From a checkpoint of a small transformer trained on Wikipedia: width 640, 5520 steps.
Each number is 500 + 25 x the weight over its row's rms, rounded and kept within 0 to 999. Layers, rows and columns count from 0. Numbers have three digits each. The size before them is the row's rms in percent of the matrix's.

# o: layer 12 attention output (transposed), 640x640, rms 0.0929, rows 205-251, columns 320-383
# v: layer 12 attention value, 640x640, rms 0.0562, rows 206-251, columns 320-383
o205 088:527506494503512520480537502477460473496482518537458486504478552524451508495493479500542513496462512495496506495520496490488513539461472508506489504561524520518447500512519497530488511519474471
v206 086:494496504480485462507491558490502484503498482488534494530498469497471493521482461493534480481507516484444551496492526506469497526517495527525514483520437494503426476527489474531517522503504471
o206 081:445519480508535451560496495510504492517516481490480474492546472511517527464525537475523461523493492485558498445497530504556527485532482530493492553501543518516545521484524505512487528470492514
v207 094:527553492578477526493496507464514454497469524479502519527541502510467508553458541542475499535487479508504539518471449538485497490522516488510512507490544486475464497473490461525518449516484499
o207 091:553465494476486474508534520540476518509481523500467489454493503518482536501496461481519486483494493497512497475498474491477487482521508507500536516475500512507523514462454537511453556521504519
v208 092:466546495502495510521439477533518521508476515521542494491465451535499501528501542486510452501491538525489511525491496424529516503478483442526474516463483512503540463470527491528489505506480508
o208 089:505484524492503500478470498510481513465534515437493500491515482522485510489464505494518511541525499498500486478484548525543483512520517504499515504535493461569429483495536465457464540537535509
v209 089:529494451504493457513482463491517528494474492485485518441486482507501520502475513538499480493493509472500525499493534517487485520477495495521474469522508510535489531488523509478521489486497464
o209 087:472537511543489549534514492456506442513536504536500506531546483524510459505505441490514557463490469482484505517537494489480489514524498511517460468491535475510482503478512480539523551506506500
v210 092:511515510492523522482519586505526523471503493540483515530493552544485538513497504508482493512542501441470449514477544502476481481477507501486512512498549504476494487505493471491492522506503502
o210 089:495472525515509526439487453503508495475475530500509509500494472486437477531496484464513529505512475537545497491513490506477512515501476552534487476502481499547501507559510526491479480500516504
v211 092:468481483531538490503523486521508497493497460445509483491490504508478522480508511494510477475473510550508496471442499513500511520510516452483510463448507441511523484496477520499525505518543526
o211 088:486513541482500521481528520485533543484469532508493475510497522482554504492494510474549492469523500493529439481525486516524519526462517509477492521548528509458459538479488461490468520459476515
v212 090:530486503512498523478512508465484504494528477457513572510510485523490503473579508470553498489519478466515510485471516481514558480518492504528515497471531489514513476493512505502529474505498484
o212 085:491476534481513434536539485522509469520514482484500526506492514483527524480491491505461500517512508475441490473524522471476505435472512502457480535513499532495483482496495519458459532537492547
v213 092:456510506512505535509474489469484455502512512535485507532491504512461498491494522521508518529479496492520514472561468490536488507485541490504496489540509485438506522481479541466511548499506467
o213 088:518508504512514522535493463547539550484503471479512517479511445475499470507496501530488468505465477546495541540495450514480533505457502488547500508477539515502525453526534492512498516504517511
v214 095:512503462502508514505543459503538498466499500516500451510480494461510502483512507519474466463523499516516498540533496500469461520499491501528509506473516544496527480457471538484543555524529504
o214 095:516507508490477488400488509520502523534528511535522464519495535543494485457500497520498533522470542530511489445499497545498446487505508518494475499496481512476473519459472511470464486498461484
v215 091:425519457475470487539476490461516453507502493478510480514490510443523524512505503490466499545448505474483458496468508542525469478472503504496478535532481535480517494496466490506535551504507511
o215 087:492453491524507519540476514526509556486492509478468536438492465494453517509550493471495509515497508554502465483525512447484504532529502506493512446473477506559499517509493502425481459449550444
v216 092:475465489443483500485561509547484472553483458506515519535468496500449533452514509482488468502553515504498536524496528516510454500488472437488493466517466517453493500433502504485500498526519527
o216 089:482508492524498501440490468440527538478548497513486457478503478477525495464454497494501491494457502511482517541484514469517518496491487518460527509497532486495507509469469545524518536500531513
v217 094:522522541492519467489488561518475502502491533541493468491537519482482554551488492531523510486519488506526530485485464487527487499492476485500482501466483467549536492474546496517482476489451483
o217 090:504485507506513509437486469486493479484489496506536508516484476504529508491507566485484526464540487432453511512477519491516529501484505471480515474516520468475450482519476502504490499526561482
v218 090:515502505485561517510551504492520511530516474511512506547522480514489481455479519546497487529530496473479533486499466507496503512512537515500506460537500487449474484446530474497478496530504537
o218 090:484519484479519506485486507516521449498491484452532499487455525492528519500524504506505499517471488447496491517470484485472503462494514493468492498491507516508496495481495542497469490540487537
v219 094:523513506505545519494463464476450497473552490509460495487528470517480518467474490535489509454462479534492522457505468535509471518517482474543501516517483513496505500491509474504520476475491508
o219 089:506537519442456494500551445521545510537510539495533531490495524483474481530507527483500518494520492443508516513476522467520478506501526528450518494457479523482534505460507534515438518529488497
v220 094:537553491475515505490482501475477571539514485493518502518540489521440476478493532491512471476453451506487499483521517501550492502512494524476516504448475478515501499463516483457504496521491547
o220 089:474488503492463455485492519481478493463495558523517512511464502487514529475519490485499529503553550510491489517464488533496488505478538489522459514522510518510530536501513470544506481497508518
v221 089:503495515459510441499487517482489495528501509487502471472521526489511537490516500570484488514521482511469513517494487480502464518504518506533515519438508507501528522521501519485471451458499477
o221 087:495510505518482531533475479491467443469519542486445531477485485525474471509482491455522500534549484484552530504467479501495507469485538477480515502509509490516460476482483499530511512496549508
v222 092:492516510452468517493493554517464510492478504466537512495502534486479602508514481510532510528479491535507552537532488502520529502530564521487492513498504507501472477500493531524499493548504456
o222 088:506447467517498509516471475460508509463458517504475467449506492460513478485483502473464497494507468478491465458547510465519501565481502511469507499525527499481531453512497465491495488451466530
v223 091:522513520465509490499476534504471510511558491489521500502538524545506485493496492488480474473483474525530459528507491460526495508513468509513508485485503472526499528519511480498541511463513502
o223 087:476475504512483513512503512527460491498484504520502478476488512516486496498508467495484507499493558485523498502520536488504574528517514495485495487556485501495508493469483474526452486550501507
v224 091:565484474523508487511497476485483495499471477472485500525496461528531485512473503487477505527557482497496497495494485523485557519514460489512489475479467540507490461482477515453481510518536493
o224 090:481477508486474511536530497514497533514517488499540506461524521508498548511465496495495488460482514513463509498507538507503429525477520469510528510495521495513492486484470512538548473520532497
v225 095:497485491472507457493515509486453528521514492477522526525487493471487493512491478479496537473506477477515558503493502489500441493505476496477508461516523529491537485489489493490523507513479548
o225 091:466499521517522512419502431546514507495520546495495462515516471542478485491503519583499503512479501446523495491494532533497499499529464536483497515551500519507488487454475522535497490484488476
v226 091:523521516543476465487454483474502504545502458517477465500494523529470528514524528512487469544518506508469495505490475474518494465485504473477490552568501459483508487490522509520538524519475469
o226 092:468480508490505541481478469489508517464517495473533491567513493482505508519485434495490514483477496486536509508517502516485511547530501488513527520462501520474482513516473477521495506515496499
v227 091:472464525470532499502524483512504502485486549466492509496524481501532469457509517450490529532499479478535517466496461509494501461483519487474462453520476543525478487448487501492499522482531473
o227 085:501524543477471493482520537494532515557468462556530468493533516476503499521482509520546495473507510475498509558518511482534483503529461524485500566475500554439503494476520484480489524519501478
v228 091:516463510479492493486472503525498426501508496508512499517537512491500485487518465483502454490495530517517556499474555500495530514483530505526495538534502525523506491515496560508509501440521510
o228 087:545518453515517511538482510455494495506510488518512430483464493487480465526550529483444468483476466498505498490545479503540487507509493496510520449489481480507515512453513481542491506479478503
v229 089:484476480504520484493470521522549500478472498482484498490511566497491495500473501501509508502530505509455524515475522496495477529536484506506475466492576468521481523499515498512500495514497523
o229 089:538471513504488519461518480494462480474493507506496478584506492511481521483515509501454500491494537461490557508494508558533506475492528492509510490502499506511522495567484489507490563491529523
v230 092:513507451509545499493499499522502531493512524497495503502518486473461533489482476496497491505471494511464480428452528500528581493442498518529459474530513504505534442499513508502490471483501485
o230 091:488545520500448497471518496488522475457486513546497525452478520496486519531491502497507502524486511491516552545450485520549499484489537523484477517474512500478515519461526466518484449519523507
v231 092:511494566486475515494493503464467480495515507481489462536457518500487536547540500483515510460472468516505500494458503485478530518490489487495536505527498464511491514506496480474508520473520503
o231 091:539506470470497467437491512469571552474474462507522499525510478530520520472486449467499480499535512502485485480487462475519510442461499532509469521517548526484521503512515469511490547515511513
v232 092:500464490493483471490497535448470545463525521501539516490487498514490510501481462462464464454489516495481521473505540512496508485506480539524457518496530484502525457478501511528503491518498523
o232 090:478501481515512509429523509521519460501491489503454505449478458456532480465519460490508494513510447503516495525553521511474471572512514503470505486472474511500479495547519500491534465509493480
v233 091:530486534509550488497471510469523483437544517525512493533453516512464511486493540538519483486482510520493492516490498461506516487547475492493487504491455499505498527470551490511471525537508495
o233 088:479530521472480485517499494525472499538453482478473517516495497515509543529478465495466518553532486454489497524522483546518473530470489480485500479544563514502494446507459475541466475501520503
v234 088:488516518459502483511488481450514480474487461505535514492519563536471461465502452486483511482486544501491539515547532503533508512468495497525532516500511535554492502504506479531513469508518484
o234 085:502492486497526496605522506516491462516506481497481468527512466479502493508496523494525486485489406501480462502476508511493464503501528513518482505497518507511482501522504474464481551510451540
v235 090:493503481511481473519511489482519476518446518513543512469560505500492468503470510502426494486502490469530475539516468497522535477503477491474511487516503473497492488504484487514512498517468510
o235 085:509486497500525471474493514526493490445518492516529485426456514523523520493480498482548459480482511506485503513468504514528479495516511484532472515469519541472481492478505518498455510453537552
v236 093:488519531492533518496477481506509480495516512428469510501509521502500478497517511493468546480495529500524431470458486497494484492513494509481480485461467526520499456522490512504526469557486484
o236 088:472494504504534531471516479464494525517517516511490479510490508514500493480511507525498489532510475526500520535449505491481472511531522479496486523499503525457473524489481472470485492530456515
v237 089:488520489483496493513493530460495503490521469491494496538468519508487476493489477503455472488516484496458487523461475476509505554484489531514484489505506543463488486511482502533540468496492537
o237 084:514496478541510515455499524482486528541476468505515486484496479520512498511506564502523557524533516508503531485551519541520487508457513455491480503503534475482516534473537499497479521550509469
v238 091:523530471528532493521493489491471497489507481528476514497524477524488493493510519471534494467558487499495490451543535527500494517472457550542494460490481488546493554510530545496524540486516481
o238 088:489491511518482480494511496500535482533554495517493474518520495504519500472522459539473508475507504477500483477457510488516528500486537482512471494532480514527526463537519491518461462472484493
v239 092:515476465511515534496485525483475525511494501488489513471465481501521429478523523505496517504504475493433467516489539503522487502482498502485499504547580496499508472529467495507493497529460437
o239 090:473500537514499517490459491476489462510504519454503488501514496488539556449544531506461471470502485507515499483481471487479483500537482466478487496507527507534508487514479520522488522469519468
v240 094:532522457484499515511540520450492487522503475531480487481514476530517489473521501508508524493505506480518492452525510519476476530486496559482438499491486508540485469528505486550517555488529487
o240 089:498505493531503525410486559504470495515488539525524533501511501501498522514523483472499465484456502488513502540492509471492477490526497518522515501468468515478524492487506483464501494536477512
v241 093:498497499509525496493544497482477497520484499514542494505493521485524501475534477511513503459543480503519535517497499528507517522504575506519505512528515498477519501478523465519517494480492502
o241 093:503506515512478534601504519545468495467503489502486510420514466512451507467484523495485506552506530487518499491462500439527495499509461505461505498460503518503487511472511492498502546522510498
v242 093:467504469471492506479511492540538537477532525508505530458532456472506489537499469492498520473564440551513501528487471516499458519507492507487510479516514474524487511509527477443482496488499514
o242 092:526502438491506492484519543485507528504450549536496539489474526521484492492498499444533478449435494461532530521505490523520526485513507481489514501527504559481461497502468492586503484512502529
v243 093:529530471480481489515491454459467482529458525453505514545490517547520511492505524529499467492518490520501518507487495475529498470481502524490485487507481458479521530489531488484544450483523473
o243 090:503520522486499520595533549492515459506500505568473528473498512527481455513513427449512501515492541528495512515477428507504500518469471491483506501493517526491451528540478493498454516505469531
v244 090:480501522492524502455523516512520504523471489478436474495463464480467517488466520513500479449462507548478437534511477501490508471477464466466490495511481511465528517502521450530493496522476493
o244 087:532513509475518508430515502510477511486509529518533504469499516495510528491570522487540527513505505542488491469474465472503523456482486510471529495526527511483489483503526461537465481518536503
v245 097:472513517496515511479540454452486456519497501489470486498490495499524476483496491489477493487496486526478477481535543487517522484513531498497470555491474476478477532471453526496463506503526478
o245 092:520493472499510555523500541496510517509523513566512525514477542511479524466498503545493513506516497475512490510468453507515524500488499504495484498494506511541474507487510494486520465520490520
v246 094:505508515483505539502482534564561498507471506481476544508534473514530497505519534562473465504550522523480510493507474499514450490540476487484506504527500508514523494486523500481469479474459486
o246 094:513531518524507509439499483506498523495514517445532507436499515526477496509494480423498553478525481514536461539504525522505512513475469461515474524500486491507500518500495522486542527503482485
v247 093:496456471488498513496554544530529460537505506489497482507509523501525500517477515499481508475487479514511542495490510506457462519523505500475480511459490471507495535542480528466501491499456526
o247 092:459513516510482497486469493560490524500455502425534504495505459471500490491522462494513461556513518500447463456531487505483541550479514494502501497503506565451531521497508477466528513506539506
v248 090:474494527513497520489474511482491524504489551484474497490474523556497499492468506507506525500461531509464491467526464526497469504480476533507514466554515486524507462465541516490534527562502498
o248 087:484507526476525517450539503522471503463511493457501506487466496544541508496518515505459495493531533483527499513491484544507494539471510469492456520502481486512440456464544533489499524488472517
v249 094:475412496488487509500472519487519492498497488532504483514511533480473532567478550535503500509473519497510467459466496481509486510458464486501499528486471509466497518508485490505528490510553517
o249 093:508536504532513498599491474510487485489507530514480507480499461468504481479529463464486553460519500469519502535516520515479485463470479483495510495519513479494488490500486529499472534529479514
v250 090:500483521505496467480512536494511480505527528559475509471534499470474486517498498503493512460491497527517489527517504519505474454532533478487487500516489512497482519487463492462511490484477525
o250 086:518451447523513528441525482508478515499428481457514535493500485476531496526440507472490499512504521508517547494533486492490513474492423483496474508485459456509513478452514470519508508480537515
v251 091:502510504507506509502496472495479558505494492449533505490486495475491500459481512493541529442483480519490525524516522497512459485472517523504496491450517491516472488502503475492538532522498532
o251 087:494503491477509490474540533576518486497526459467509510503492467497484514519505487491459506551502492505503469490484482526510512521477507502518493492540482478459514500513483506520476460498481508